Weights of a small GPT-style language model, trained from scratch on English Wikipedia.
Size: width 64, 2 heads of 32, MLP 256 tanh GELU, vocabulary 8192, 1.22M parameters.
Architecture: LayerNorm before each block, rotary positions, biases, tied embeddings.
Training: a variant of Adam for these matrices, 93M tokens, 7940 steps.
Each number is 500 + 25 x the weight over the matrix's rms, rounded and kept within 0 to 999. Layers, rows and columns count from 0. Numbers have three digits each.

# q: layer 4 attention query, 64x64, rms 0.109, rows 0-63, columns 0-31
# k: layer 4 attention key, 64x64, rms 0.106, rows 0-63, columns 0-31
# v: layer 4 attention value, 64x64, rms 0.08, rows 0-63, columns 0-31
# o: layer 4 attention output (transposed), 64x64, rms 0.107, rows 0-63, columns 0-31
# up: layer 4 MLP up, 256x64, rms 0.178, rows 0-51, columns 0-31
# down: layer 4 MLP down (transposed), 256x64, rms 0.132, rows 0-51, columns 0-31
q0:465500504451529437488512528521518475463514483506500439545457474480514555519521545520528509509534
k0:477478539486492500496496553517500515531457532534497510495459504481500511472495488563485500543494
q1:479500501517495491510487487483498481466486485505492492503519502486505527471488493491521494502484
k1:501490510534506522525491530494502519528490520454470530505498492502493475493517481495511496508511
q2:499502512502505520500484506515498511533514537499491524456495506526497477504485491539500477489506
k2:522519489451516491501503494474520499453499455512527485502499479487525485520493492467504520497481
q3:487511505494475474498509508459503481474511467535491485520474517488541548490506517505488505526495
k3:487496512505509483545456512507497479505486515526521489496486537507480513476492499519518498525527
q4:509520525512525548510486479521509540557502499510495516465547496500477468483484500549536487461497
k4:526502507481503511491547487512481526493490468495481522454517463501508486510502501499486481493475
q5:470480536465470463465500501500511507484526470542491494517477486482506503504492489553498502492506
k5:483498511522501465501490477492541492492512510485501507480472495497507515508498480504502522514479
q6:500506513500535432471519523491509528517513479511534477535488501491553490457547527493467531520509
k6:470482502500472492502487521491470501492462528506510491486542478515517478517493527519507510525504
q7:514529498457508490467501494493522509510480484512503486474509453476549525474511505462507478484489
k7:497511518514518529494525502506497511483463507539503536479472481456506501483469519537476466504489
q8:512491505513522496524491514499457493469492496517509519515476509507490534495501516457489510512512
k8:492445493522499505527501506518485498494504503523500473516514510493510479492532462507511530494522
q9:468492429546496552492489503541520499541539529418560533467544514513435455510512480475491522470519
k9:523529484487495523490503482497509524483503488478499519505523499505473477522488491481510455438484
q10:449491490489493489478535515474504484506525505506484472512459493479507524526509508530475499531528
k10:504508464497512515467529483495484544525509488470502534481538475489481522513505500481489492432504
q11:526481490477494524465523493520517545556466497518541517474517474525511476488510498510480513479460
k11:484519494503496509504478524495498502498482491526504527479498505495501527492523544504485518529529
q12:535502502486527517491507462534517497489482477526499501507496510545517507499459477456503482535495
k12:512476496525475535504506515510471530505478512490515524495518488513485438545540506476472514502495
q13:512501500531464495496484501489486454483553513485483484520503538508493521457483501508503486504537
k13:520486467467526514482507502516483527496517486469514478494477493535472512514479456498502524437475
q14:487512473522539481521494514501459515522502510468539505484495505483476506514471515504493456503539
k14:465466496533556494494495496505489467495515492478493499535525495499479461485510453521508530487528
q15:489529466518496479505475544504473485530517481498512489484496517512502501488487498542511464487522
k15:480500486488513478464486486509502519476524502492498504510512490472491484481504450553488548467464
q16:521477499511510509498518456481514494512522491519506519479504496517514532505491515518468498511498
k16:476521538477500477504484491494492515498506468503516479517463486462493529502519506501518515513479
q17:521507521462487463475522526496513467488505458530499452525464486531515550501515515509480459529538
k17:499477495509498488519474508483505500491489532522496476514469523464492506485518523540520501538513
q18:499498492542524510505451500505493543516511538456500516479520551489479487497504487463497513477480
k18:508527492462541531492521491505484509507498501490512529487517448520493477512513488496468497470479
q19:511517531510472493499541506495529471490500487489485517488501502535497498517508501504485487513483
k19:482495506516478476491458488460494501500495511508479489497480515510534515534520524477506513530493
q20:505497499477498488529474481486489506504476518514479487502505508494486482490502531517519516501505
k20:501501528479484526497492503518528483517513488495480492486499506504497489492508501556473481493515
q21:530515532493508515474506480502518538503491516522531522511509490499516487476513529514501495492472
k21:504489485504497526455516485514476485486461490502489495482521489500485481492514496482462510489503
q22:497508510519520512459487488508516524525493532504498506488499498513497504484508524507531486524510
k22:539529509513511495458499458494491548511484466496515517524521459518487506522511497474474458492494
q23:511496487545477492478475507484489490538479500481514538511483482521513532483526511458518480497546
k23:512507539484488481519504485501466548502544489526514509524503512508510499478526490514503520498490
q24:474474533472504502450524473464531485538524497527489466526465482500552536529508496549491515508471
k24:524519500480496493469539517497476505521472459484495487480501500507491527512493488485517461470518
q25:494525474538485524504508536518495507534497530456512531493518518505477480520502483512498490457517
k25:452490487481525478525444519479526518477500499515514452550468521482472518465472483507516515539527
q26:553528518498535520486481552527492546520492486476503525463492525517462444483462528478547509477445
k26:538501503496474505499503469483491505491496523499490514484492482521521490521519509514511537506484
q27:494553441531487536505455523491471506520524482496504553484505498477459478458487534511536503502484
k27:500474537496497464520485466494517532477489522505502414534435532510556534468471495507509506492506
q28:512477526525523515508503502522516503523507548512530526498536477523534515550524503529471528465542
k28:457498480472514484480502532492479466499521494491508474538498493507503515476524497489528477522527
q29:466496521477531525486523486485501442535487519533486444497483526490529507484510456505486502506477
k29:539550516494520507472525499493489535508511481483503516477539509499492479515478520512486461510480
q30:545481520491467521485504504507504476539498491477500526509488452496555500517489504487481548504492
k30:510517511513492496483500505490491501529501508550508456500453518502470530478541527485495483512533
q31:531499503520526514504504497521459509530479536473505542493524511467487476515497503498483483489527
k31:478502490502510480490459520516494497479498483514488502512484523492506515486504506513503505513491
v0:541483504499485498509514527491480481480573481528546506528472487477457550470520538488498492489494
o0:479542497465466482553482511501462524449459476523519508513528481498513526518490515483481482519459
v1:510502508556516464460514506499536535519569518518506520480511484496479526535531503470480526513513
o1:516494537527508497482530503515498482517517481494492534522525485461484515493524503479485538521502
v2:531473493536485522483470546499457484502483490494512471498500477525479481501527462482508488482475
o2:483465510484497540524476477510523534452531493510463506473528472519506496499502494497513527525490
v3:509472517498448504516539510469502499510488507491469480487476503488491493474518507509479470465514
o3:499539511505452504494507477494448486499512499471502501514499502490487471483491477486499475492511
v4:503514459512520528508468500565520518516481492493525520463502522520461524509507446492506495475509
o4:488490470521488553487538495509538467527524554485513523505500538476485493524504480582466485484531
v5:478453466516561483494471531532531480478493555482497527516533539470453484497440489498535521492565
o5:469470489531490470489591564487554465523484571511498508517470478503473495505531526518532519472501
v6:513552468525545525525519485488524498511541487527445516476505523495512538509491493498502476499480
o6:507464501445493463465521484536469489498466473484495491491487553502517503496533481533487520482485
v7:586511529491587512502553537497503551456481525499530523482508469491456463445488521484514548475470
o7:520524506515416491540462545474493463469507432502490488478481526478475528474432537520508471505516
v8:489494417502521543469478435509506508524522507501538499500505520482481472515494498473499536506512
o8:479480520510520508443506505499534479531528506527504474500524506498482508500477467536495514465533
v9:475472482478493503499476467496557538509468483486521534512477493485528498500500470476503518515447
o9:457466466499516487531507488460510482478529518501549561511510502502535474461450524511453509505496
v10:438507465476475524492510491497513476522506451544466473517476532525491571477558507533472518503459
o10:481505470462555517505496466492521497492491534475530533507484487470501506510519494513463519479512
v11:467476532541551433497533513514459483452460496517424502518499472494499501484509480493452505510515
o11:563569475530508490545510504475465509447482493472472520537466492483513488483459464427499498453521
v12:507481516478462484491507486470535499512492444512547516497496545513492527445543521555488500525513
o12:511489502464511499545500483541461506458523516465537524518501496516532474496482494498506488504494
v13:517479522551564480519502512485515502476514554469484530534537505502480542541438519545498480484561
o13:528461525550421488455551503494514481522457518480491516513479481487471476519591494485522461490468
v14:555506477493558506520493512512502484509485485502462506495479491473510499504464524503528464473498
o14:462486481481467483460538525475531467525457506520482521481493534495468512509491500529516501513490
v15:504545508533492480492481538492513524546486478521460541509515524451502496479447536512456499496563
o15:546506519460488473493536530501469465500476503476477506500476452496503497523515498478588501524462
v16:498492528527490489509506511501500463498496466460496481472537511520461523522501556475495491499473
o16:518536508532484523536469496546467532513472478505485468508472482499549498478533500465494482494498
v17:468545506525500543488457523512504519524530550505519492489522484485503519479483485480516508508530
o17:474445468466523521494554523458522487519515552516526522531503522476458494516527507569527492544527
v18:472514461483550513508461443447574483475496451483540494509501462512524528520513520515518476468485
o18:442467439466537447527492463495536503459491507545525549513528509484489510471541472454424523486514
v19:447485540529507495510512489501472449491497520487491487459495481479475437472522501511500532496505
o19:519517498588508504527530526508474524503515508488491463527500513467452497455480477491484456487540
v20:489532465485517515547447487500458499549458518479513527479512540478484474495497554499472522499546
o20:524502499508510541480557506530481478526484522476480489475484474484497547541497460566569485518495
v21:502526448447504503521487504545520490553458479499563497531503454523491485480526490480504500490516
o21:489501444475549538483503534498527480481500538550471517493529486529521497541474503534475530526517
v22:471525532490513492533520528515469508500489489475479503523513529502427510514484489501498489511492
o22:529525480499464547530551488467480499458466503520484498526456504519538462499532536540529517459527
v23:506529530484530463512494436464558470463546514417464465516533528499473501527506482489526497509511
o23:504469513553474446490505499522488493511502498517495466518509516489521465475539509440483547468514
v24:517525467556483471480481547513430487481426524476514483521532586487484521476480505491525506497526
o24:484510490513504532560523529480543515476456492514505477511455428516489457540540543494561542470502
v25:510520512492484499454494544481496501485483507488543502495497481520525518420522540503464488488512
o25:463526489454503496558484481513497512485491497494525502482476499461488493542471495504514412538501
v26:507530483499465509459494500527480470502528450490477452491504481520593543545548492471504493492497
o26:464535482470530522494467426511530518514495471518505464519496499540475476517519507527413483464517
v27:458512450501530506535531545515480487568522485545497496483492551479498491494537521580536511507494
o27:531536465491445534456509483483471562508492477463477499496454503506513506509527546530513490491491
v28:493528537537449483495520455502466526500537502471485498504498524468505481463523496484487499514519
o28:471497531496531504487528520504482465523530500513535509527504498507465527518491530536532543518525
v29:495495517494505486486540518457477508541475468513568501482497480497515479508495504527517556489534
o29:493500494511506482539524522504481539415504475473495544550489487525492455484521527475496487475495
v30:542506528456535514522508516466537521498529532483483511510510466486464500499479503486492507481524
o30:493501483509458452500474557498485475474490504552518503496547531499480523481484500509497487557496
v31:550454456519501484454472495473540489533534520483514483513463431496514535493473529458504480494487
o31:485483506491530477514476513488529471476494515523536550496575509522489505484457452431482517526482
q32:458444519465408495456469540536569480521518530493517479521493517491475516484519546476520545497469
k32:505494515485524480491539428448494460531531470521452521486483478508497518532496452548497492545492
q33:418463461508403495498483497532542479469501526493507514522507493507487479494445534497494517506504
k33:471500533458502497473521475488514446525521481544499498517471491511510569528532482580482516502487
q34:522541526476507488520487518502497506489482490524491497529490541496505506485517532461495527492517
k34:481524487500506475539516473468515505489498497511507521496509498515496538525519471567512507516486
q35:490513470489463493436494499510511487498513486484559484517486492492508482476533485506521505506492
k35:498487520523501500519485505481520474498525514523495513477486488519509496519496497499493522502518
q36:501498506531507484469490544472515491512521487521479490505479513464511494511511453518502521522502
k36:504479518529495512526489524503541487505495494514506484525509482504505448472493490499501503507521
q37:519439495526509519526470497479525480509475502511493492493497474488527536512488466521451490492463
k37:520469489531506519519493516488518477498500558489491445530513501506480476445488501508511481497519
q38:464472506491448475532480529516542504469501550496503483538498527510512474494526551457524533497474
k38:519460543485510505484542468476507451520494468539515481523472465491532502503499490525487510503487
q39:537493473500522542525484469487491506502470478497485484479535499487510511462479509516489491488468
k39:484546464507528525465514551557504460504547506478507550498515533523473494540536479492477505465473
q40:493533479505520536488507570525478502505501509484490498489515503503496487507497526519493501493501
k40:521484533465473519490516498463514433520514470542468517479499478456521484519500486525477501541480
q41:499518514504566547489540508475518496469528478492482533453561481517489487520496490539459427453481
k41:522524487516505525496518469522507494488507489484486519476552479490505521523504485518501497509498
q42:462464530492475483516458567497508505488488500541500449494440500520509521494503516487519532542519
k42:480506531533464504510502501501518528513503512470500466489513494497482504487491480510500498463513
q43:494509478514484497517474550532523508568439534496541514483537554466448524501497562512462497479484
k43:481528466479560491500508575548528429484525479496517531521528487518498517516510495514495516471494
q44:528515549507425478494483479491524533518460481457524486478516493494502496515518494474504506480454
k44:465536470497530489518471533465441488511500465504519434548515514494467489513512510511531509521469
q45:459501539513488499567499538530524496524479519504504499527495488506485484452525557546512454501515
k45:486446433523558497483544580504490523551508478531488456544496445503480492479501497437528556468521
q46:531520531433481510445498525455478489520551455502515489506514470550546519535447533517519478494470
k46:532490496498452490485459483433499538455502489545499475492530478472492521513484528538504521511423
q47:475475499505539518469465516524513474477544526499538512533522505504457553491468481492506496486499
k47:513527539501506504498489457538552447465503497510511491459496499522521522489532469492513509469497
q48:481484475531444520506485486514527514467488540487478510511482516467450506486475491513506511512496
k48:466484537482493466506505477493493458531519511515491474506481467514484536541513484547524522503492
q49:497477485533529514481541461499478513501484542514501510480505503511510518510496472532475471513482
k49:497487516495454520454503502520507525522488523450530478502467520496494456471500524421504471481503
q50:467515516499452478514481523515540484488504493492525474533517538515514481457528530475501545505511
k50:503492533462498484494531457489494454512564478555483499484444471485520571530501482541495505506510
q51:502507499527534539475539468478468483514506478483496507473524469492502537508510451547504467515496
k51:522505470499502511485476546500497547471431515454524487515534550545483440450527526412516527507478
q52:534490550524525526470532461456479504528522490502476503456530474496516508501487463575467452492493
k52:525472480548481530482480556534528504513472554469534528515536516513448457490483483468501487507501
q53:523511470473548491460511565474494449544534518497411529524511458516536527536497473480490484492521
k53:483488487531476481533520474497547528492498548500482503525493518517507540481486497496516517485504
q54:496475496528491478512473502463523504543476515513461491490495498449499538500506493495510522511516
k54:472492525506500513499511510504524497516491522471516505490479504495489479463505481500504521499486
q55:566466561496493506500558418443532519541461536501465483478542450483548539489455506501465439499442
k55:474498489489478499507438504513469464447537513494515518530519527508506495487518501480521488530480
q56:500451523529450440549438491545502446511442500490468452531428555525494475467511565437508526519531
k56:498469516480501497506526537502487430548483501505499495514468495484500513480535491517508502503498
q57:497513493487513488501544509501507479490515464531497519526509494517517482494503508530493478501498
k57:556494519483514450506503506413509490520525454595517471525458476489522527501506520511459485574491
q58:479517514455488513485523497478508508499519483524545517519493496507449539454494539500481518506523
k58:493603515501518521484501516514536537462530534499511522476527468492450516512479546471496499496487
q59:511463526478516487502515512458554484517484483526488523492517472501506570524498550539467453474509
k59:460461496519516476547445536475494514504497482533522497526512477457494510457525499520466500499494
q60:518502464526502526527458469494524486533499449461532505492506497517489493496480514481489497503467
k60:489457471484480499525454515513478443454496494491477456537497513530505558509552536519505501456486
q61:502472500562514468540503480506532503524479508474485497479474512477458525454521494497504486453519
k61:473449500501554486516495533524472495538532504484514490544497559520523490471557479498483467443524
q62:438478521489501475519531528530583490523482549451455508464491491484476509531492525496498469485509
k62:467463467499572481554515508481501474557459483512501479528530498466512499518502495511511490531475
q63:536530533525492487538518503473499474489504497479427497454454486510500517472501532490489470506493
k63:502444478481523509501497480467505527508497518485475499515517512467495484478495473504499470495476
v32:548508520533467476521524484486497437487519525501483511500510496505577561493516522488495495490468
o32:450494510454488492525452508481504523489492514499516471476499534514482479529492512512504484474521
v33:500493489490528462517497518480498469501448496499503513496500495482470508506510497506513478498499
o33:504469489502477535471477484474478487482518483492555510517547493499502509490492483488490491488520
v34:458501512507541505530507477481546513494493514525508480513496476503511508524443473500472493504518
o34:509450496472509518496487536496493478496496523541523517445500489480501512496501480468529511474506
v35:516507465481463496543519443478562500480467490511486512526527503483529516509490538505540469502467
o35:428470552512520479499492486474454484500496467477509479500569512504468516490527492528491447541504
v36:520477489465515487501487461491440522487531536483521517470471505463489528525510500509483526510514
o36:515498524523461511472530526526544501510471531508499538487474483514482512466486533485518520493472
v37:497504502499522485484507507450537475522515541482494493502484474500494512517554522557492499514495
o37:514484493512464500492495464479484569505505495482485500517509480490503525488503504494533489495491
v38:515499522483494466507521472495540564465520516491529482458498540516527501501511507523511480501462
o38:500534501460509481546492537498473521523445537488506502525502514516480491543522516499495524497525
v39:502508484516459450463495499515471490492498521475530494460510524475481461460511490468520546498453
o39:540538513506492462520515500473508543482435471523494501539525495460464520507485511471495528517532
v40:454466459492476501520520520488462533477504490473493509552504473484478507504543502513497529497526
o40:503486468529517484481516479530512464519510468501527528503503483497500508470483507496528462506477
v41:456485516470502529522495502456526493529502489477517516512489478540492503499500504499471475522509
o41:490486539493474496483481497437496512483502491523484491526465484514531496489515460481494496505506
v42:481501501483501506481512459471512543539513478505511491508485489518507469520541464512500496517496
o42:458499479484514502513504513502500484522471536509522535471468471538502469484497528479486547475505
v43:491528495519509516505450491507435480523520518483495528492513509482500511535515558517512479487519
o43:540497516535488517503477531487553506515510542499543520475467490478474539471538496508510504497484
v44:526507529471486509478464530483500456490502500523533498484499492480504515494519487529507470522486
o44:517484469517507525479480504475511548496476555502469520499500495486477505490543510503493530495500
v45:501528496504536526490529460508475475506502472536505503518463480506514535509507516487529487471498
o45:520480536534504501501533502497498501508477517517477524484458523508486482489490458495496535519472
v46:498503506466528470496495514525509493525486503484489509495498516499508488483482527535471512511487
o46:557495511533478463495524512497511510507492543491481472479475480498528495490549497481508517503507
v47:534482473527466498514473537492511518535472498505495509498495536518455517481507499505505509503515
o47:489488500496499507507495498556456486487489461522473491527500509502531516504513502565509497505467
v48:531513524500552500501544506450504485554510507508459509480484447523516502502520485495511494492504
o48:488469502500502509483517495552493511544478541510500499483463503516528470469484512506518551505491
v49:509486490529485493490501449525526507446490505516485501471469547461508485453520500468489532526503
o49:510511504492492464537535495508492484484451492512484502509491518485480503531498480528520520514489
v50:492487519459501504477466493525430484512494491512505482494473490477511487485586493495562479498521
o50:525534497537525524512511511523501447504473542489486550501522464487511499492456488474432520501485
v51:526490519487447461506502483483454498488500492495515471515498479499458537530534478500469491489491
o51:499479486467520529470513483494505525497471488484537533500510506504499495475484512455494475464484
v52:500491500485504489523478509475508481554497485495506518520475495498507481518517533499494529471490
o52:499516498486492466493482477483465537485528494471491481501529501500488502487508486508480469476490
v53:523499506469468503541500504505516501571485496517550475504526478473507505451526470498474502497481
o53:501510513474509509521473492512455524485506519515493470496530504507487462511513496482481499498521
v54:482496511490491492496528538460489531471514470472492500501511530507455508510510483513448505499466
o54:485485500491507513491514507500451520486495477500511521524481527485553504528509481495542469503505
v55:511518474484551476483512469462522481468526454504510456516468473498530521507505516569503472495543
o55:478458505513458510486516476476499545516480527494523496457482489529477515481506482452525541500483
v56:492512458505520484484499494510513536510528473474501512472492456499526473498527507501497490515528
o56:478500490512468483465512482511485485539502533476518542516511492520511464497506517517512489504515
v57:501480498455542493497528520497501449523479458522481508475444477512526551508465508523514522514485
o57:543507524499504489487517510475497535515491513446445472474500507490516493495492482520527568468470
v58:482478515514492544518494520462452478540455552516502505523496508526510509495510529480500498534484
o58:489509515534499495485508537537493487484499505525480483516500497498459502504501482543461510487488
v59:485525507532504538483519550516446460540488476503472525487485489473537463491547502482492535517502
o59:531540465525530468478518475475532519502497524431456538522475468471519496468526495545522521429467
v60:515473519520480483502491480468502515508479515512535537531469535486487446529493512516516519464534
o60:498519530521470522530494450530510467497485513512509480498539511537481554456482510453509504503473
v61:488499480522465511497465479508485512497444471519524517513496500514526497517480563406501478528508
o61:525515523541511504508486500487531478465452510517491465542544513492453558473513470503506528504507
v62:472490475501508484486509511531485517474501533527466497520472520497516514466506496515505566466500
o62:530473481514478453530501508547499483525482512509495501468455476516490471523501493501500512520492
v63:513500494515584467504505468516466482550466509480513498500499485508495533524503462506493559497478
o63:561533525464486525521472521497489532466499498516524491505527476471482471471503492474476497489501
up0:497480480481529482497489519492517527476494466513505484508507479484472535510500476508479544497505
down0:530541496472523512470500459495519498527531512483527491478508490468468533511485525502499483489508
up1:538541523465509500538490505507493512507481454491549448599481504495515544501521474459494528531510
down1:519512536575517487543530468540524550485467486461531485526517512471476512536478520488450517524469
up2:471498522487535508464501459501469491499502497473524509521498506509575506480547469534496495571514
down2:510496516505498502496498495515499464509513484534484515468481488520458501519485533470455541457457
up3:479522512519489459490501524460465529494447475503514495526506496485479547470490509447497472500531
down3:542481485486473520496541470496542501522518483509463474501500515529477468501504514539514486458505
up4:482463487512499484496479520505510513445484477528499497479463486490498497487487488464511529508510
down4:492504538488520498456537487489499477531519494515521509470551466477501503520536512527461451468469
up5:465510492483467470522479514485493468479501461504501522514525506490487466474485497502509512516554
down5:503530529479488472513484491506489477491506518517489474493516498498465465540569491487503525493487
up6:442513532469462476505527541504525505498493527542477495520528514466525487492489498501500509540521
down6:531486519520519491496497505483505509509547471514479529473493474487490470506502520544529508491530
up7:472573501487509461534480494481524475521519478441454510517502496502530552480495460461532530498530
down7:501551525529437486526526496514537480474484488524468509486521522525438560507485485498516477506509
up8:492455519511510480499503504495497500480471501490517521497486529489478503496528497515517514498529
down8:474515460495493561517530511526514508474520481484498507479523468504500491500496498476525470494515
up9:471517491514452486507481470506505448471518485503507509519495486510564513474548491471510464516540
down9:430532513510495505523552468519532480496519498492469535459527500530452509479531462488497459490498
up10:489506503482460507484499562507513528468490460498472513517488501479484528508513500453525512523463
down10:463460471473528523479529510510502467486503523497516516503531452519512452507499504502481502529479
up11:494474491492535464551483519493510457540472516532504519517467509486547548473556492496526479507511
down11:501510477515515519526525459534463486499494478493473480486543505512512510493517497446514453474496
up12:528473526516497505543484470478536501479472515466469484516490528458539523465490500477504493546516
down12:467479504510502550516506562523519439462498542508446499484465534585457465470458535525537496490500
up13:463550498470548459572464466480454504481504479535494494509507539487464494498545510477477488503526
down13:487499494485522496515512513462471512497507462498520499469489540495512472517509507503467482496510
up14:544478522495487483522502499505495497527465484482483465503440503469505502508444567516533534505467
down14:485533493512501479542548483503534513490537487521516463422486462467479492533505506555493461499553
up15:466510476509522496499483487446473485463500488531447468505516485481477477521513526519494528502563
down15:533526451489508442523498465459536514520518485468538530458488464500486489511542474510506514463538
up16:463485494449507479506499515481521460507506512523505468521475480468474524509471536528479507501497
down16:526523491510483524495516479531504501515505469503499505473517493543547482477510494495496498478492
up17:448517493477515498520475531499486496446486497493501495532518530502502498474484472489495537487528
down17:493487519495504469498543481475501529499478490484491493457501467472501473447518468473500498502481
up18:499483527485521452507478520466505492500519516514480487524482520495475497464482468486486537505527
down18:551489501490508493501509509505510525486472470483483510484502547490471487539530516486473489490527
up19:527494547493495511479445517460499464478500483494498481509510497500529554492463498510521476499526
down19:504542450536516481497544515533516467512518493486486481461532524516543496483542509525474518463524
up20:535509533525444465535495464487513536526489522468484508515474483485504502448522520450551473502478
down20:518496506594477497486522482523550533525479490464529502521439537467499495500510516455518502512498
up21:482482513499493463515511548440526497499486475520483451492471453471460484476496499530520534555511
down21:476506505525489517581466493494520493512498481531498570457498554488463498460516552483486521474495
up22:457517486507502492503486482535501492485522467517511504550526540470506497480445495447503521488537
down22:488519514483550459490535505510513489474511526482515494479519469495476491477548475530494501453487
up23:513482501504537478514493509484473481521456503502508499511492489514528476473504503506493537486500
down23:488482487479502507469492511506501531509505508520492529498513462493514534483537481514480498476493
up24:499482524503507483528451483466457496492509490530469487515509521478463493452476514470482537521561
down24:523497510504521467536473529501473483513506483526470511510501518450509464508533506522548508467490
up25:507518521501521464539474513486496496502474521493473529504507510506528502478516496427537440531483
down25:502516525521482502480485466463543506483567492482508489477486482518472519538505541515484491514507
up26:502524492501484489477512557443493513481490481495506464524471470454484479459487515542535522533528
down26:537510504498464567552456466484487536498485504503529514455498507486499493504504506500496518502448
up27:469484502449541495501472514476479465451540501509436472467496533527510498493524514535484501558510
down27:472502527481487431507478476481513524457497526478520491510481501471497534452493488524533496500552
up28:559455454517536505556504492518481462498517454510461505521458463503491510455528502494528496515501
down28:470503506489497484503511518522446530498467460482510521496486478567508505467505544524493487472539
up29:513462487539522505531500508480508486467494471493496496481484483502501527513492536455462453483507
down29:483524514507497506468515478516484485511530534504499506480516480491517495492500496545538575485486
up30:518469500532421488538474539483526462467454471533471514523484517507505516470491472492531524479500
down30:461502487516522491471540500528529483503503492470515525545507484543507470488512493554522511508501
up31:518487507487463515501489517497463480519526523503478518538442473492509516489474487475513470512449
down31:481476474529505501471511465488492465503605490465509515504474492516468564496493528486493448520512
up32:508491466506452481517494481528451497542499454491514492508475531519520449501518528505535551534479
down32:551536523489496501536443512484431495548491463485481508467489487517493487467491546515493545470476
up33:440486514456511488512500504456520485490520496534515485513490471493519472503496506532517514508495
down33:540511516550472523500481518520473501498463503507452521480498516516466515512514511505470492493537
up34:509480519503496465514491504465498503474489542539518496517474483497455533451529496482497513500520
down34:480492470530501523490530471518503514513511524476482484475476484489482467528484496517512506487495
up35:532487517492482511512486555481463488485474459482471490490509508497531495519538530484460487507543
down35:522492526511506483510470464464493477516521458532510477463484484493514528456464492477516495479520
up36:507471541525480470502483492501464484507506520478546432479511539529529469452562503521502520578487
down36:526494547509480475427476526452492498496481468464478511476511471504504500470543515522532489503543
up37:475472489488511486482485475474464513447517487501464482510489493511541549472495516503502503514518
down37:525484470503423487519511508491499493510480481537501486509536465525478439486511521517522537505486
up38:511465484506517502543532516500482488500452521502487531500487488473505495530539481508492479486507
down38:491503563481480508509466461490490523457554463479504467458521500501497520468447499488528528513513
up39:519503509517491492517474521503530471502533508484484524475453461471514534486524515519549528511486
down39:485484508502512471533488519531457524513484490461522474498520499502507467535492460483519508477490
up40:483468449480556478521462519497535495488466458501539488544486513487498500456484499468534487497532
down40:508516486477474495482505489471502550510495568513520497472509476474505493444507513473547482499471
up41:485484523523459493513518480503476514521505510492472456526468537525517477526564497504477477506487
down41:506554491461514515487494498504492502466475504520500522517558496515485497511500485505464481521514
up42:435472532486539502513478502478505490494504476508483488505477484498525507531510495547504460512516
down42:545533488502514484509468492517522482476470522508516480499508523493534501506542503473497494479488
up43:487474478503505508492505477487507492486491482544519501513517530502469490509488501503508491537526
down43:511497523507486467505534513501478528504476525497495493495469492477504489490493506510510519469476
up44:485529504491488489558491540458511480463497479501530480507499478515453492499527487456502540513501
down44:514486487555538502510487515509485502512505510466494521501519494458477474546479456516522504484475
up45:495503517500485495486479517493485490501486479504509507543493518498457499509518486499518476546537
down45:490506464518483519491502497502502507522513499521500495504555507497530506528505460486548477511497
up46:534519497511520446505471483512504545471518463546499477461474482485491552497504484491481477547509
down46:538524481521501520495547495497476497500529521489480477475532488501531535501511506477513458481502
up47:508452474463517486528544525512475539478477531458487496549448469510523495498429514518504536549503
down47:483511403459520494547512475489515588507431557478542554492472494513511524463456452491518515518530
up48:508512499524483533540465458490479521488486503480528447520486488470510480497511533461466514532495
down48:482485506508507553485497511522506487487480555505513527462484491483512498484475508515470483528498
up49:489484495518464476539504486532515536503485468485516472479497499487481490518507522535515484580501
down49:498491502497502502484502511464499520501446448465521501459510492545547525465497488513498525524514
up50:488506497490495506503516506498440507500503458556450503524487520478470531493508541489547465468504
down50:489490488471512491532540506484476510487534517522536539503480482500532477519492509500461498465526
up51:415485474461520453502472487511466506494512532519495468538478509515518499492478536493460506542552
down51:538508476487504499470543541488492488513504538516490532484503504482466470506546526528484487515453